config.yaml
num_attention_heads: 4
hidden_act: "swiglu"
extras: ["capped logits"]
init: "uniform"
learning_rate: 0.0214
lr_mult_o: 3.0
max_seq_len: 2048
doc_mask: true
Each number is 200 + 40 x the weight over its row's rms, rounded and kept within 0 to 999. Layers, rows and columns count from 0. The size before them is the row's rms in percent of the matrix's.

# layer 2 MLP gate, 704x256, rms 0.0843, rows 596-614, columns 0-127
101,194,190,190,221,183,165,223,167,240,227,253,209,243,236,210,252,165,218,173,149,191,132,202,251,199,157,209,220,149,161,143,255,183,188,177,189,215,209,247,209,161,153,182,176,158,200,225,216,231,200,263,263,221,241,233,185,139,254,197,227,158,262,272,186,244,182,196,143,149,220,185,122,262,181,209,161,154,115,267,185,270,200,226,224,151,231,129,218,162,190,200,181,234,235,195,189,248,259,179,201,226,146,198,150,193,231,129,136,239,218,122,176,217,206,202,170,170,153,203,174,179,188,256,146,204,111,178,249
099,230,143,203,203,202,170,136,157,280,224,205,209,214,132,197,219,225,204,120,171,187,252,256,162,208,258,181,257,146,232,245,239,270,178,261,195,199,230,186,96,161,214,191,163,203,228,120,231,176,163,160,146,183,165,156,193,140,143,163,158,267,247,253,205,186,221,213,209,228,221,184,140,253,191,199,229,206,185,190,200,134,237,208,163,209,200,304,184,175,195,151,124,154,272,235,225,255,205,231,230,247,194,280,182,215,271,246,164,245,214,128,157,171,189,166,228,155,233,222,272,172,197,236,176,215,275,289,154
100,252,271,255,271,229,196,208,244,202,213,228,238,202,182,174,251,202,154,166,208,227,216,156,195,204,158,180,199,239,177,244,197,126,174,263,224,146,218,114,267,108,175,210,201,194,239,180,175,119,150,251,221,220,256,234,191,127,260,219,109,131,108,199,168,184,234,193,210,187,174,165,153,161,222,172,242,145,124,198,127,237,165,178,284,151,253,159,190,240,180,177,254,194,196,231,240,177,217,201,163,191,158,202,176,224,227,236,162,240,243,224,212,254,179,253,214,220,151,192,195,142,170,165,178,165,312,170,262
096,183,258,273,161,213,201,221,210,152,234,200,226,204,221,184,212,191,194,169,178,195,171,197,210,206,224,128,198,221,219,125,211,235,216,142,210,197,156,280,184,180,140,164,197,235,156,233,159,154,238,243,177,179,289,153,283,236,205,184,304,281,235,258,231,230,219,162,175,195,193,270,246,171,184,172,235,216,188,174,218,222,182,142,220,189,167,259,200,175,193,156,214,188,246,200,172,231,221,190,185,174,175,249,162,179,165,229,153,133,154,245,185,151,197,160,237,215,176,216,281,207,194,193,227,213,163,204,200
095,123,226,240,252,210,221,239,153,191,232,269,209,208,224,190,284,137,165,210,191,199,158,240,258,242,210,113,197,185,226,222,200,220,205,208,190,245,206,195,265,227,194,233,313,253,214,222,144,203,224,216,219,196,150,124,211,124,196,206,260,193,217,203,243,196,294,206,303,188,239,175,233,196,219,94,205,168,121,252,188,250,157,157,236,135,229,196,251,274,213,190,224,204,190,294,247,183,187,170,158,140,178,175,192,176,168,255,176,178,208,287,293,150,204,129,168,200,273,199,207,113,195,237,195,182,158,182,236
100,242,181,214,176,248,185,178,120,254,180,230,177,196,186,190,224,186,156,227,239,220,174,247,102,239,256,200,213,181,188,187,156,164,136,276,245,176,159,220,148,172,192,174,159,167,135,212,214,244,167,248,202,283,223,170,146,162,176,193,236,240,241,142,261,247,218,184,220,185,218,234,222,184,205,186,232,263,190,307,245,177,224,161,258,206,209,199,190,224,228,223,139,228,180,209,209,271,152,313,166,197,186,185,273,155,229,186,170,146,146,199,199,127,130,154,178,163,200,222,192,178,266,203,196,254,176,192,184
102,83,196,143,124,231,160,203,166,219,156,151,125,187,186,243,197,245,258,90,223,197,250,195,164,234,242,260,262,271,221,218,156,195,165,214,174,227,239,207,154,199,204,120,233,261,234,177,236,210,220,233,151,244,159,155,293,225,253,205,204,250,248,171,248,213,159,240,214,207,209,215,149,187,220,182,223,173,241,205,139,182,269,213,321,205,183,182,168,215,216,248,210,166,223,205,267,163,183,109,189,189,187,230,163,283,222,229,216,180,167,186,133,195,239,182,146,271,243,218,194,111,187,230,231,213,156,186,197
098,178,275,183,215,188,230,187,228,159,250,231,214,228,151,181,180,201,262,162,151,249,264,288,171,238,174,182,188,248,208,214,220,189,205,222,192,288,196,249,175,213,231,230,197,152,153,221,247,193,240,221,125,177,111,189,184,223,164,217,218,148,214,219,223,167,236,163,206,230,226,190,225,144,182,165,179,251,239,185,276,230,168,194,224,235,162,142,176,221,230,168,259,250,149,171,220,246,143,150,174,246,199,274,168,206,236,251,230,227,146,205,190,210,199,212,161,215,212,238,161,171,129,168,178,225,223,211,167
104,259,168,184,195,187,205,190,231,182,266,221,201,184,224,142,241,202,173,259,236,162,225,235,191,170,199,155,182,233,252,190,232,227,191,300,144,232,220,212,171,179,102,142,190,173,216,207,126,218,140,224,93,198,129,171,206,220,172,129,220,222,195,243,191,229,205,166,261,200,173,234,193,185,213,185,243,136,259,142,225,286,188,213,216,109,292,280,192,265,168,230,234,243,198,160,184,150,167,178,145,241,203,213,199,207,207,221,186,209,236,124,241,216,171,197,252,223,179,186,227,203,191,196,194,224,178,205,153
103,165,232,222,195,151,177,247,197,208,172,223,230,205,172,259,247,255,250,215,203,228,186,170,190,182,236,160,111,209,172,196,199,180,246,262,208,124,263,206,196,215,185,183,208,177,226,169,209,254,229,197,258,236,267,178,171,201,206,221,186,237,268,213,118,186,212,165,166,231,155,166,200,253,219,170,250,200,120,114,254,191,145,154,197,219,188,152,214,225,239,262,188,157,185,205,238,109,118,149,179,129,106,289,241,162,228,216,232,184,212,220,228,260,246,247,154,229,140,190,243,158,175,194,116,172,212,215,183
096,135,203,158,196,175,247,145,207,232,129,272,188,239,198,243,140,156,203,176,229,214,191,242,184,119,230,198,249,184,167,237,238,215,191,150,84,169,213,217,221,189,156,200,251,140,284,188,250,113,166,199,192,209,178,125,206,162,213,169,242,174,194,229,139,187,226,225,186,196,267,158,172,183,248,170,213,200,245,195,228,185,108,180,177,238,284,257,138,118,165,214,226,301,212,227,222,140,256,200,218,165,128,131,221,219,239,231,178,238,186,121,206,118,201,182,220,237,207,219,181,194,184,190,267,222,90,197,181
102,129,177,197,169,192,193,264,231,99,170,184,280,195,240,182,229,148,266,254,225,137,203,199,219,245,249,174,222,226,187,189,176,144,202,251,179,220,181,187,129,257,220,225,187,133,155,161,199,187,164,182,148,175,289,259,225,119,169,237,166,276,213,207,252,198,176,222,184,178,196,235,202,246,284,124,220,189,204,165,251,150,136,129,154,206,163,167,266,213,196,157,197,265,196,274,82,210,199,231,286,246,254,173,224,202,221,211,228,194,164,153,253,197,196,157,169,228,167,167,233,165,182,234,229,181,261,120,210
100,184,196,239,207,229,256,251,183,295,244,187,174,152,166,227,173,226,156,236,131,231,180,218,212,137,260,203,214,146,158,233,168,184,142,197,191,182,141,215,175,220,237,170,81,179,224,197,225,204,152,220,195,238,243,161,201,231,263,155,120,247,254,272,202,206,207,143,223,239,179,219,240,231,220,256,244,200,172,228,243,142,150,192,199,179,201,212,259,145,238,240,168,171,208,152,162,162,164,220,155,213,153,248,222,188,152,185,140,161,294,296,193,152,156,187,150,204,168,174,147,128,139,170,206,150,236,166,245
097,211,88,249,214,173,214,156,184,135,210,174,183,239,222,176,209,250,135,146,316,202,177,232,174,184,230,115,206,183,235,280,232,246,234,215,227,287,180,153,222,201,197,152,176,171,219,188,208,133,239,213,217,225,186,229,212,207,134,223,187,230,135,86,194,222,207,190,229,237,176,186,206,242,177,201,238,217,201,176,213,203,206,210,237,217,230,207,131,288,221,214,196,204,241,207,202,176,185,223,166,273,188,183,153,199,225,234,250,224,190,208,192,205,172,191,199,241,164,132,304,217,186,238,205,144,262,208,225
095,202,190,196,227,161,142,237,233,179,186,136,115,214,171,212,132,177,205,165,211,125,186,250,251,208,168,192,211,153,234,135,176,203,199,198,196,223,204,211,135,159,236,210,155,185,259,205,129,215,188,170,154,215,254,203,241,311,155,240,248,179,186,183,178,167,206,193,265,159,166,229,257,230,212,206,175,208,223,216,257,208,233,162,153,240,177,153,193,217,326,159,144,208,246,177,235,168,199,234,199,221,136,226,151,235,250,188,201,170,247,234,228,204,224,256,215,201,202,164,262,197,224,141,262,224,145,174,211
096,277,216,173,203,165,170,222,176,194,204,174,134,154,211,214,172,102,246,226,259,219,261,172,306,185,208,209,204,207,173,191,232,238,224,222,180,321,185,143,275,138,258,212,196,151,164,189,273,207,237,191,165,204,202,219,191,215,131,264,124,239,163,172,208,205,255,254,143,277,240,217,171,173,204,263,263,221,265,253,205,196,202,184,243,229,177,254,182,170,220,237,109,160,223,215,172,172,221,240,226,196,267,218,202,244,201,135,204,164,212,195,224,274,142,200,230,177,118,184,134,238,240,156,234,269,203,230,214
096,225,155,127,273,155,232,218,291,234,280,302,133,212,260,183,233,218,146,189,203,152,275,200,189,174,216,196,250,295,142,199,200,230,220,178,170,185,190,173,228,201,221,175,146,178,244,305,293,167,174,157,220,246,136,240,205,243,159,130,219,180,256,239,256,174,198,215,214,224,117,190,220,198,263,235,174,132,207,219,251,250,294,208,170,192,152,271,198,193,221,262,228,170,216,211,126,221,186,182,235,164,187,145,217,252,161,246,170,208,173,202,244,186,158,168,261,183,156,158,119,245,214,273,182,225,202,213,217
093,219,198,291,190,226,255,115,222,230,264,122,201,156,214,223,221,198,245,174,252,270,231,182,251,222,209,203,171,207,150,205,250,211,174,128,208,186,191,189,232,204,213,136,163,230,196,148,202,205,264,194,176,287,241,184,190,165,221,130,194,186,277,254,197,231,246,183,277,263,212,253,255,223,228,231,181,191,248,234,202,134,228,159,243,207,185,167,231,139,157,133,218,226,174,192,265,127,224,174,244,217,202,224,243,193,155,165,140,157,192,181,304,156,248,190,225,194,152,179,194,195,203,166,256,148,163,248,116
105,117,184,150,135,158,258,154,164,168,292,177,213,193,221,220,290,246,256,260,206,265,227,246,227,213,257,189,213,237,246,199,182,179,236,203,220,248,184,158,227,271,293,202,212,224,156,198,159,227,189,183,237,183,200,219,205,154,320,204,197,215,168,152,255,247,233,125,232,230,237,268,197,214,183,188,207,164,183,239,216,218,94,243,200,279,197,181,169,194,167,203,193,201,226,238,207,202,215,136,182,155,154,201,156,247,185,192,184,210,205,191,234,233,270,187,175,229,196,192,263,277,275,161,224,171,206,207,146
# layer 2 MLP up, 704x256, rms 0.0827, rows 596-613, columns 0-127
105,211,179,154,199,241,204,182,185,204,170,181,218,211,230,200,154,133,187,239,168,175,113,259,217,225,218,160,178,161,227,182,249,249,159,227,226,230,115,149,282,113,265,150,192,248,223,187,243,219,148,238,179,237,264,253,243,200,129,181,209,217,236,198,163,177,215,192,197,234,231,259,155,184,173,240,195,120,130,134,215,179,128,149,251,144,257,149,208,157,139,200,230,162,150,191,162,226,208,256,169,162,159,184,152,220,226,169,209,226,208,220,155,240,166,303,207,150,188,132,223,211,197,145,189,214,188,196,254
098,268,199,207,256,177,130,177,253,252,209,190,140,183,131,218,206,153,286,146,109,198,106,244,183,136,153,203,168,245,125,178,228,196,231,153,197,185,154,191,186,255,147,269,266,147,246,184,176,185,203,218,223,192,211,202,215,212,220,194,175,190,198,190,199,167,195,204,212,191,263,188,260,171,188,188,242,202,228,206,162,200,237,207,259,200,154,174,219,218,229,120,302,284,171,230,170,237,167,184,166,145,265,252,253,191,184,180,193,220,212,190,187,196,181,222,210,139,186,171,240,254,234,198,221,196,244,148,249
101,232,241,266,164,153,136,154,224,192,276,248,212,213,191,209,315,159,176,259,180,196,276,245,224,179,191,197,249,247,154,232,193,197,212,239,251,166,203,185,167,232,173,195,199,256,226,187,185,151,247,217,266,180,242,219,300,175,190,120,227,217,189,205,181,230,222,143,243,179,253,153,155,177,197,270,173,191,222,213,269,170,152,229,179,186,162,261,162,198,146,260,184,246,207,254,197,216,168,166,238,174,123,211,179,233,258,297,128,199,125,238,220,136,210,197,251,228,176,241,206,176,180,155,224,155,162,179,229
105,293,192,201,255,198,153,263,178,174,198,193,177,198,207,235,122,122,270,266,225,247,128,191,234,140,188,210,214,211,236,145,177,258,181,190,210,241,228,223,195,213,252,194,141,173,274,217,237,190,198,217,252,192,166,240,142,312,235,237,119,145,143,193,200,200,174,236,184,175,205,198,196,172,194,195,202,184,146,218,206,204,303,189,201,181,111,135,241,206,194,163,186,190,246,124,189,165,167,218,150,186,200,177,236,185,236,222,224,273,210,224,186,220,151,170,191,163,176,234,211,248,247,195,157,240,202,224,202
099,217,206,165,257,214,175,249,226,277,271,165,228,206,241,273,207,177,207,202,254,203,179,176,210,228,216,223,157,250,159,200,242,198,244,242,234,223,177,222,218,179,173,205,218,188,195,273,241,221,191,247,173,241,177,201,173,197,224,207,164,260,153,171,152,203,192,267,225,220,195,192,214,186,157,208,120,196,230,282,245,166,268,193,260,171,197,167,291,181,214,247,265,178,185,186,196,207,150,175,134,175,276,202,190,186,168,136,203,223,101,172,234,143,169,212,217,165,192,148,243,141,204,156,132,196,207,167,193
098,190,208,184,168,178,223,218,183,232,207,251,234,173,162,202,210,265,229,215,197,204,168,255,114,187,250,177,234,207,306,124,158,210,107,232,227,141,167,195,167,277,252,227,201,226,109,232,232,197,224,202,251,197,230,115,180,137,195,224,122,163,210,204,223,222,146,153,217,150,267,252,231,228,278,194,165,235,186,236,203,122,161,213,244,189,186,251,133,213,184,220,209,229,255,87,226,184,232,192,214,177,217,242,174,221,260,121,159,207,156,104,166,177,216,212,235,235,280,162,208,192,239,168,230,167,202,134,241
103,156,165,206,254,195,218,158,265,178,201,202,155,137,212,240,160,194,240,249,261,184,229,222,226,215,235,228,189,174,250,200,239,231,181,303,171,206,172,195,261,164,236,298,202,242,177,145,198,205,159,219,240,129,161,238,126,160,243,161,173,230,228,174,193,131,205,246,132,233,171,164,116,247,223,234,206,249,225,275,212,243,197,174,198,240,228,250,137,174,191,132,169,202,194,209,217,169,268,246,181,256,185,167,145,208,256,225,192,282,245,152,123,213,199,244,249,166,239,196,185,227,243,212,193,225,189,254,139
097,115,200,219,242,221,221,193,168,155,205,173,254,241,306,215,183,132,189,210,220,172,218,209,170,178,194,245,160,158,262,200,213,244,209,160,179,246,219,203,249,204,265,224,228,190,163,161,217,235,283,120,258,167,261,210,276,207,215,157,213,156,261,138,136,218,151,203,222,194,203,204,278,189,87,174,196,229,160,146,231,125,161,163,279,182,259,195,202,205,219,230,265,173,163,247,228,189,210,108,186,242,251,152,197,187,217,232,144,175,233,220,138,242,165,241,185,236,168,217,188,139,215,280,177,128,236,193,157
103,160,142,148,188,132,154,129,250,236,188,172,193,246,247,181,169,210,237,212,165,170,268,235,208,218,235,213,222,166,206,215,175,124,198,231,289,197,187,191,225,141,232,228,144,219,169,267,183,214,155,182,196,219,224,260,194,223,244,188,216,236,208,166,228,151,219,206,223,167,233,214,276,201,281,206,180,182,248,247,176,191,178,145,181,209,250,197,243,102,247,256,251,133,227,203,127,172,184,206,187,184,168,189,188,175,168,307,201,173,182,240,192,147,200,228,173,217,155,137,230,261,274,155,144,183,158,160,264
098,239,238,211,179,168,194,141,192,196,249,171,220,156,189,176,161,251,222,163,215,216,272,167,244,228,163,270,162,158,217,172,214,257,223,257,200,185,211,232,196,245,204,229,115,146,204,258,124,255,130,150,226,73,163,178,208,217,153,198,174,249,223,181,225,179,247,215,176,209,233,227,129,231,278,230,176,188,171,206,191,258,226,202,190,162,185,208,213,241,231,128,202,298,198,217,158,293,203,163,169,252,205,170,261,192,255,112,159,118,195,273,265,163,216,198,227,156,230,142,207,241,167,215,264,285,186,192,256
090,169,235,212,189,202,258,187,225,226,163,210,179,244,214,187,183,205,211,116,202,263,147,153,177,224,204,149,276,209,157,190,196,108,155,205,142,181,216,192,213,269,230,226,236,243,229,160,122,210,167,232,208,249,153,149,219,273,226,233,160,214,275,195,176,110,119,210,231,131,205,282,195,101,232,229,202,219,200,198,170,232,222,188,145,150,160,180,188,186,204,247,242,228,219,164,204,153,236,278,141,205,189,239,268,236,252,187,141,271,220,214,172,242,209,192,238,210,215,207,254,172,149,250,244,184,202,233,186
099,136,223,314,204,163,169,152,188,246,203,199,230,161,177,202,168,168,196,245,159,129,193,227,136,241,167,225,222,208,245,216,171,241,205,218,202,198,218,226,285,198,293,224,208,159,205,178,264,190,198,170,182,179,174,167,136,159,162,229,181,222,169,162,155,221,247,271,178,190,167,194,293,208,215,134,243,161,150,241,219,157,204,273,233,162,124,173,208,193,226,173,255,198,237,196,188,148,178,205,248,240,177,226,193,242,194,166,206,175,128,225,210,183,219,202,214,236,199,157,199,175,199,178,178,206,181,267,94
105,201,212,207,219,243,242,116,174,218,223,206,209,203,197,185,198,239,166,208,189,253,249,195,219,194,297,150,203,168,136,259,184,198,128,230,238,240,167,175,186,180,167,219,119,187,199,151,161,181,205,204,146,165,172,195,213,201,285,180,161,278,182,236,175,228,182,166,216,215,210,141,215,179,213,189,208,179,163,129,115,172,167,277,180,214,236,240,147,207,220,198,196,279,257,232,175,118,184,166,201,161,129,164,210,216,194,204,229,219,123,168,265,197,133,212,156,184,237,210,151,204,102,161,231,174,222,207,224
099,188,113,204,205,143,251,253,181,205,208,200,148,202,252,264,191,258,180,220,224,208,209,136,128,204,197,151,178,279,235,152,173,232,209,198,216,180,179,278,195,158,164,200,232,160,238,184,213,270,220,169,160,204,173,205,174,209,246,242,238,228,180,215,185,223,183,188,257,234,172,275,234,281,231,174,138,158,216,170,246,210,194,182,205,246,212,244,208,217,175,205,193,244,193,174,283,203,167,207,215,174,167,247,202,135,233,181,261,166,222,88,188,147,184,176,269,172,168,146,209,150,182,133,175,217,167,165,226
092,202,242,127,223,242,193,230,279,143,248,127,194,234,227,179,234,207,252,218,221,173,161,163,118,186,208,153,223,203,237,181,230,203,205,137,227,181,183,163,171,152,170,165,220,204,217,47,111,262,223,212,195,195,170,229,258,307,180,215,203,176,147,142,146,190,235,159,165,237,174,186,220,237,140,218,144,171,243,213,172,211,153,136,181,221,236,194,190,244,191,251,117,188,262,186,108,221,216,220,259,254,235,223,164,222,200,196,183,231,224,220,160,304,201,157,254,198,206,168,252,182,179,146,194,170,191,202,210
099,224,177,180,180,217,156,225,139,191,177,276,235,145,162,177,189,209,114,237,199,179,121,237,235,230,227,135,218,191,239,112,201,201,125,184,240,196,187,195,168,220,231,165,209,218,173,254,196,160,139,170,164,202,192,244,256,213,195,173,223,204,280,152,157,172,201,249,248,230,219,246,249,201,161,192,258,287,190,273,146,183,179,187,178,159,234,198,187,192,209,200,207,279,172,229,198,240,212,280,220,199,174,264,159,237,242,167,152,165,186,252,251,253,266,218,168,185,176,210,197,218,245,120,150,162,200,178,131
100,240,215,210,213,123,237,273,209,225,209,212,176,216,195,203,236,156,175,235,116,184,292,260,150,122,212,202,192,192,192,182,176,268,184,147,204,216,223,190,193,170,220,207,237,213,195,168,204,191,192,193,132,210,173,143,172,238,177,161,268,250,239,222,157,169,187,148,201,215,180,195,292,235,146,224,241,165,150,117,219,261,205,155,170,254,233,225,160,215,151,164,136,219,203,150,222,177,192,245,228,169,148,174,199,192,271,213,145,184,216,208,317,227,213,272,266,230,177,269,218,217,248,214,195,217,196,175,212
096,205,249,282,186,211,169,216,194,190,175,204,178,262,153,226,156,136,158,240,238,116,190,205,229,184,88,238,193,242,136,160,219,189,143,213,212,262,207,218,199,199,133,177,253,255,224,223,253,114,161,210,225,170,159,176,198,172,252,224,229,250,200,179,275,228,143,186,211,165,206,184,165,122,122,163,248,195,249,237,198,183,222,138,226,179,147,245,206,241,242,197,190,214,228,205,148,271,152,258,217,199,254,162,119,234,260,173,219,188,171,231,151,262,235,243,238,241,247,272,226,163,260,195,240,253,200,233,182
# layer 2 MLP down (transposed), 704x256, rms 0.084, rows 596-613, columns 0-127
100,218,152,206,171,206,192,166,174,222,257,200,144,296,247,174,214,203,89,208,155,119,186,197,194,187,201,188,231,190,173,200,149,190,176,161,209,259,216,248,229,217,226,210,240,229,251,146,232,193,219,245,211,255,233,228,220,168,295,186,213,233,261,239,172,229,202,167,153,217,251,156,107,204,187,213,260,109,182,182,211,192,198,186,144,208,215,160,248,107,199,217,230,276,254,212,174,184,192,105,176,111,224,212,176,177,193,219,264,196,146,181,152,168,152,187,305,161,273,232,217,270,232,185,145,209,209,189,180
099,204,186,142,200,154,242,212,186,106,243,256,229,187,153,184,201,138,234,220,243,254,241,214,235,233,109,198,234,232,161,216,249,273,266,193,136,212,127,184,151,253,218,230,210,152,198,129,192,189,137,216,176,240,131,221,182,150,108,168,189,201,192,179,158,190,195,230,295,208,206,210,198,214,155,165,156,209,176,259,237,205,177,201,127,232,224,208,224,249,253,210,227,220,269,115,232,217,260,184,183,212,252,238,173,202,159,195,166,84,184,192,307,183,253,187,261,205,192,239,193,186,204,196,238,242,200,143,158
097,187,179,152,183,96,201,193,222,253,183,214,209,270,190,74,162,171,155,198,199,186,188,157,199,216,213,185,160,272,200,131,220,173,206,105,239,280,137,201,128,258,197,170,198,191,107,264,255,276,122,176,208,210,216,205,183,152,162,201,207,187,302,150,129,164,163,184,182,182,240,269,227,204,192,141,239,195,184,187,206,188,242,218,153,189,251,224,170,150,222,143,93,246,197,224,144,208,164,265,160,171,249,256,134,236,152,281,219,174,230,242,181,175,211,158,241,257,250,163,246,236,266,209,205,225,145,174,238
104,204,232,192,211,178,144,212,210,195,207,205,208,254,273,244,220,210,217,230,220,205,205,210,215,210,252,213,229,250,208,164,239,251,169,235,164,206,223,122,258,143,173,205,195,223,253,224,148,191,227,188,256,216,327,181,154,251,191,136,124,221,254,222,222,179,185,201,197,168,171,213,143,263,153,255,240,181,165,212,292,211,212,186,111,175,205,255,267,205,238,189,263,266,193,128,178,181,159,252,222,186,193,189,289,193,173,103,222,218,201,265,169,249,158,243,189,295,166,183,196,127,274,286,115,239,174,205,120
099,187,208,155,155,120,149,217,225,219,176,157,166,189,151,230,151,186,256,200,255,191,227,263,128,195,196,232,282,210,181,231,159,159,186,224,194,147,189,179,190,176,235,187,181,182,235,118,216,225,206,175,213,198,240,239,241,193,201,223,213,137,194,177,156,186,248,175,209,272,183,226,202,234,155,207,215,188,276,271,265,262,230,191,196,128,235,193,117,206,219,218,197,245,159,205,168,176,220,195,192,237,153,178,221,200,176,167,194,215,237,185,174,227,163,166,274,202,255,237,222,193,257,183,284,137,167,237,172
100,241,156,203,197,246,145,192,200,287,188,187,212,188,189,155,212,218,212,104,211,222,125,314,107,156,230,206,172,211,207,99,163,219,164,159,247,216,213,177,209,186,149,299,178,158,218,232,182,248,205,242,215,246,161,209,193,223,164,126,193,160,178,212,242,258,235,180,220,201,200,235,230,200,197,193,244,165,150,211,322,241,215,129,215,165,193,195,269,218,153,198,201,166,220,253,214,155,205,212,289,102,173,208,257,194,130,308,113,204,232,204,207,228,122,170,228,142,127,123,219,218,210,159,168,214,229,225,220
103,255,170,101,172,197,225,181,174,233,226,242,150,196,211,192,113,224,185,202,137,234,176,199,185,160,190,198,252,283,220,255,275,227,221,216,248,228,185,162,216,175,287,246,231,193,174,173,249,131,162,181,216,204,236,245,182,151,232,174,198,203,294,241,222,232,241,206,245,266,226,186,105,257,143,238,257,203,204,202,207,201,208,230,165,207,239,151,180,232,177,190,281,171,143,174,151,249,234,191,244,155,132,176,198,196,212,264,191,166,246,183,194,179,204,189,245,193,217,140,191,228,183,195,234,143,182,246,181
098,254,227,253,249,150,198,297,233,178,213,272,170,236,212,294,285,188,149,229,157,255,210,169,140,184,230,245,136,214,118,167,308,160,169,222,201,206,156,208,254,184,227,214,211,226,132,146,184,167,176,222,235,168,247,261,212,232,238,187,146,265,174,180,179,181,159,205,192,245,191,233,188,236,177,188,281,195,180,248,200,170,198,150,156,229,276,176,164,259,229,197,267,231,168,204,134,157,144,190,216,151,137,176,222,181,190,167,203,154,194,122,191,185,208,212,264,186,143,184,161,178,137,206,248,224,199,237,123
096,229,186,257,166,238,141,164,209,289,185,224,244,219,208,247,172,184,206,205,174,206,155,202,112,205,233,195,179,175,250,159,214,186,183,204,118,186,222,166,220,234,150,93,146,222,241,187,199,167,181,218,170,218,212,139,134,240,183,250,237,258,190,162,168,121,245,241,160,239,193,132,259,192,239,190,194,258,286,207,206,229,238,183,190,192,180,236,237,261,189,197,255,192,164,193,183,204,177,216,186,132,136,198,214,245,198,192,221,203,167,234,160,223,175,165,244,250,200,277,194,142,152,205,228,209,310,107,212
102,187,179,197,202,318,201,184,227,163,237,204,154,245,208,211,218,172,227,242,282,118,219,210,212,112,151,222,186,211,145,273,216,231,261,187,163,211,225,157,186,261,233,168,278,189,147,237,262,247,176,237,269,175,158,223,217,197,227,200,245,161,190,202,162,196,235,187,236,210,184,166,208,289,260,174,239,175,200,190,204,209,242,225,148,161,150,250,192,141,184,187,186,262,167,111,193,209,197,211,188,162,227,197,194,208,237,118,194,137,216,204,174,224,164,165,219,186,195,225,231,156,275,222,197,208,188,256,191
094,171,181,165,244,129,174,180,201,263,232,199,169,227,187,232,153,224,245,209,188,228,161,237,243,167,124,153,162,287,159,241,230,234,237,286,274,247,196,164,210,223,213,155,168,175,160,147,276,180,261,149,203,176,235,256,210,170,185,274,127,178,221,223,184,180,270,213,205,191,205,233,274,188,121,274,265,215,199,115,236,147,177,196,238,220,193,164,182,224,258,170,229,113,162,199,172,231,163,276,188,271,201,240,118,169,212,139,194,181,155,148,212,277,210,115,170,119,200,204,182,239,167,212,127,187,215,131,244
099,258,224,140,233,203,132,172,242,262,199,139,153,134,204,240,176,181,187,191,201,231,242,200,207,213,198,184,228,204,267,215,202,222,275,301,180,214,182,208,229,258,262,248,160,203,233,223,197,197,180,236,253,164,212,179,222,250,215,204,228,229,158,178,165,198,280,230,202,134,164,205,228,264,231,157,275,234,245,270,225,168,158,193,128,142,171,220,158,195,241,207,228,286,198,215,213,194,211,165,175,222,136,200,159,141,172,253,158,161,179,194,202,277,129,240,216,139,252,120,184,224,244,216,220,249,239,290,152
101,183,253,166,219,185,197,188,193,262,191,162,184,158,205,187,179,186,171,250,224,178,212,213,178,217,233,142,197,209,191,198,136,247,300,198,205,194,190,204,152,161,278,148,193,149,214,189,212,214,101,218,199,231,181,153,183,211,305,208,97,186,194,176,195,178,196,242,233,266,154,266,233,169,194,225,198,204,180,211,226,168,130,144,209,247,264,230,183,202,272,134,220,231,118,230,195,198,204,244,167,210,235,143,237,151,167,293,232,144,225,238,223,221,233,138,199,253,195,201,223,210,193,189,168,147,179,254,216
102,177,208,209,221,169,199,197,182,188,200,240,115,211,296,160,242,159,204,233,206,190,226,304,162,182,169,176,205,216,243,214,177,204,202,295,246,205,165,132,181,141,238,191,216,193,257,192,179,154,205,221,158,168,261,221,180,220,272,172,197,237,208,214,247,237,196,247,261,234,168,173,210,213,266,190,104,171,232,163,142,226,177,230,208,179,210,189,187,281,254,226,258,200,130,219,251,236,184,189,193,194,173,190,163,192,204,212,219,212,113,245,134,195,175,223,189,251,171,206,220,234,169,149,215,282,162,130,153
098,151,206,143,180,226,229,228,172,215,221,206,217,197,204,101,272,223,217,241,197,132,109,178,220,163,162,231,205,138,200,84,159,253,203,191,124,190,220,203,140,187,137,236,193,230,219,137,105,248,254,287,236,247,234,224,200,219,217,203,121,252,148,148,192,195,189,237,234,216,188,157,182,278,174,162,188,188,249,255,159,228,143,216,187,189,270,106,241,242,208,268,193,261,269,227,146,249,182,180,240,168,213,206,163,239,154,192,247,205,152,259,196,150,215,262,193,224,163,256,200,253,205,174,163,248,225,206,178
096,173,197,244,202,218,167,153,202,188,228,273,193,171,217,187,208,236,189,206,192,137,263,185,215,220,146,206,233,185,193,288,214,176,183,193,175,142,170,190,177,240,134,143,246,206,174,214,184,160,180,200,144,167,141,136,178,210,152,234,261,223,201,196,179,194,208,160,181,185,224,168,241,213,209,172,127,180,202,210,223,225,147,164,160,267,163,233,214,127,242,259,217,149,150,134,213,219,255,199,148,190,213,296,146,300,140,225,190,181,217,201,205,230,220,151,172,168,257,177,254,128,239,187,239,217,146,202,221
094,200,221,206,209,193,196,172,177,178,170,114,221,126,226,182,217,253,210,231,241,198,254,243,239,199,192,215,225,128,217,85,187,153,177,243,269,214,172,219,241,191,197,178,269,212,154,229,233,199,243,263,212,287,218,235,161,202,200,223,189,161,207,211,154,205,235,223,177,205,257,243,235,215,273,210,179,177,214,252,193,113,149,183,204,226,237,287,187,182,254,178,189,197,157,242,257,188,179,167,130,222,183,195,187,252,170,206,241,203,196,132,171,267,236,191,282,176,195,182,238,224,223,214,184,215,253,170,194
099,152,150,205,101,108,180,256,211,169,186,248,201,171,301,152,205,158,205,184,144,207,199,209,187,208,211,204,212,212,258,192,212,137,183,252,217,222,238,261,204,151,228,259,177,201,196,219,185,168,197,286,178,205,202,199,239,217,164,220,199,187,195,136,155,132,244,209,224,141,172,178,191,192,268,224,223,138,192,94,274,246,188,169,217,174,190,182,233,176,230,144,195,143,238,178,161,196,218,157,186,244,206,135,179,151,274,161,208,216,121,166,223,173,189,204,122,244,220,99,204,177,233,208,133,181,218,235,215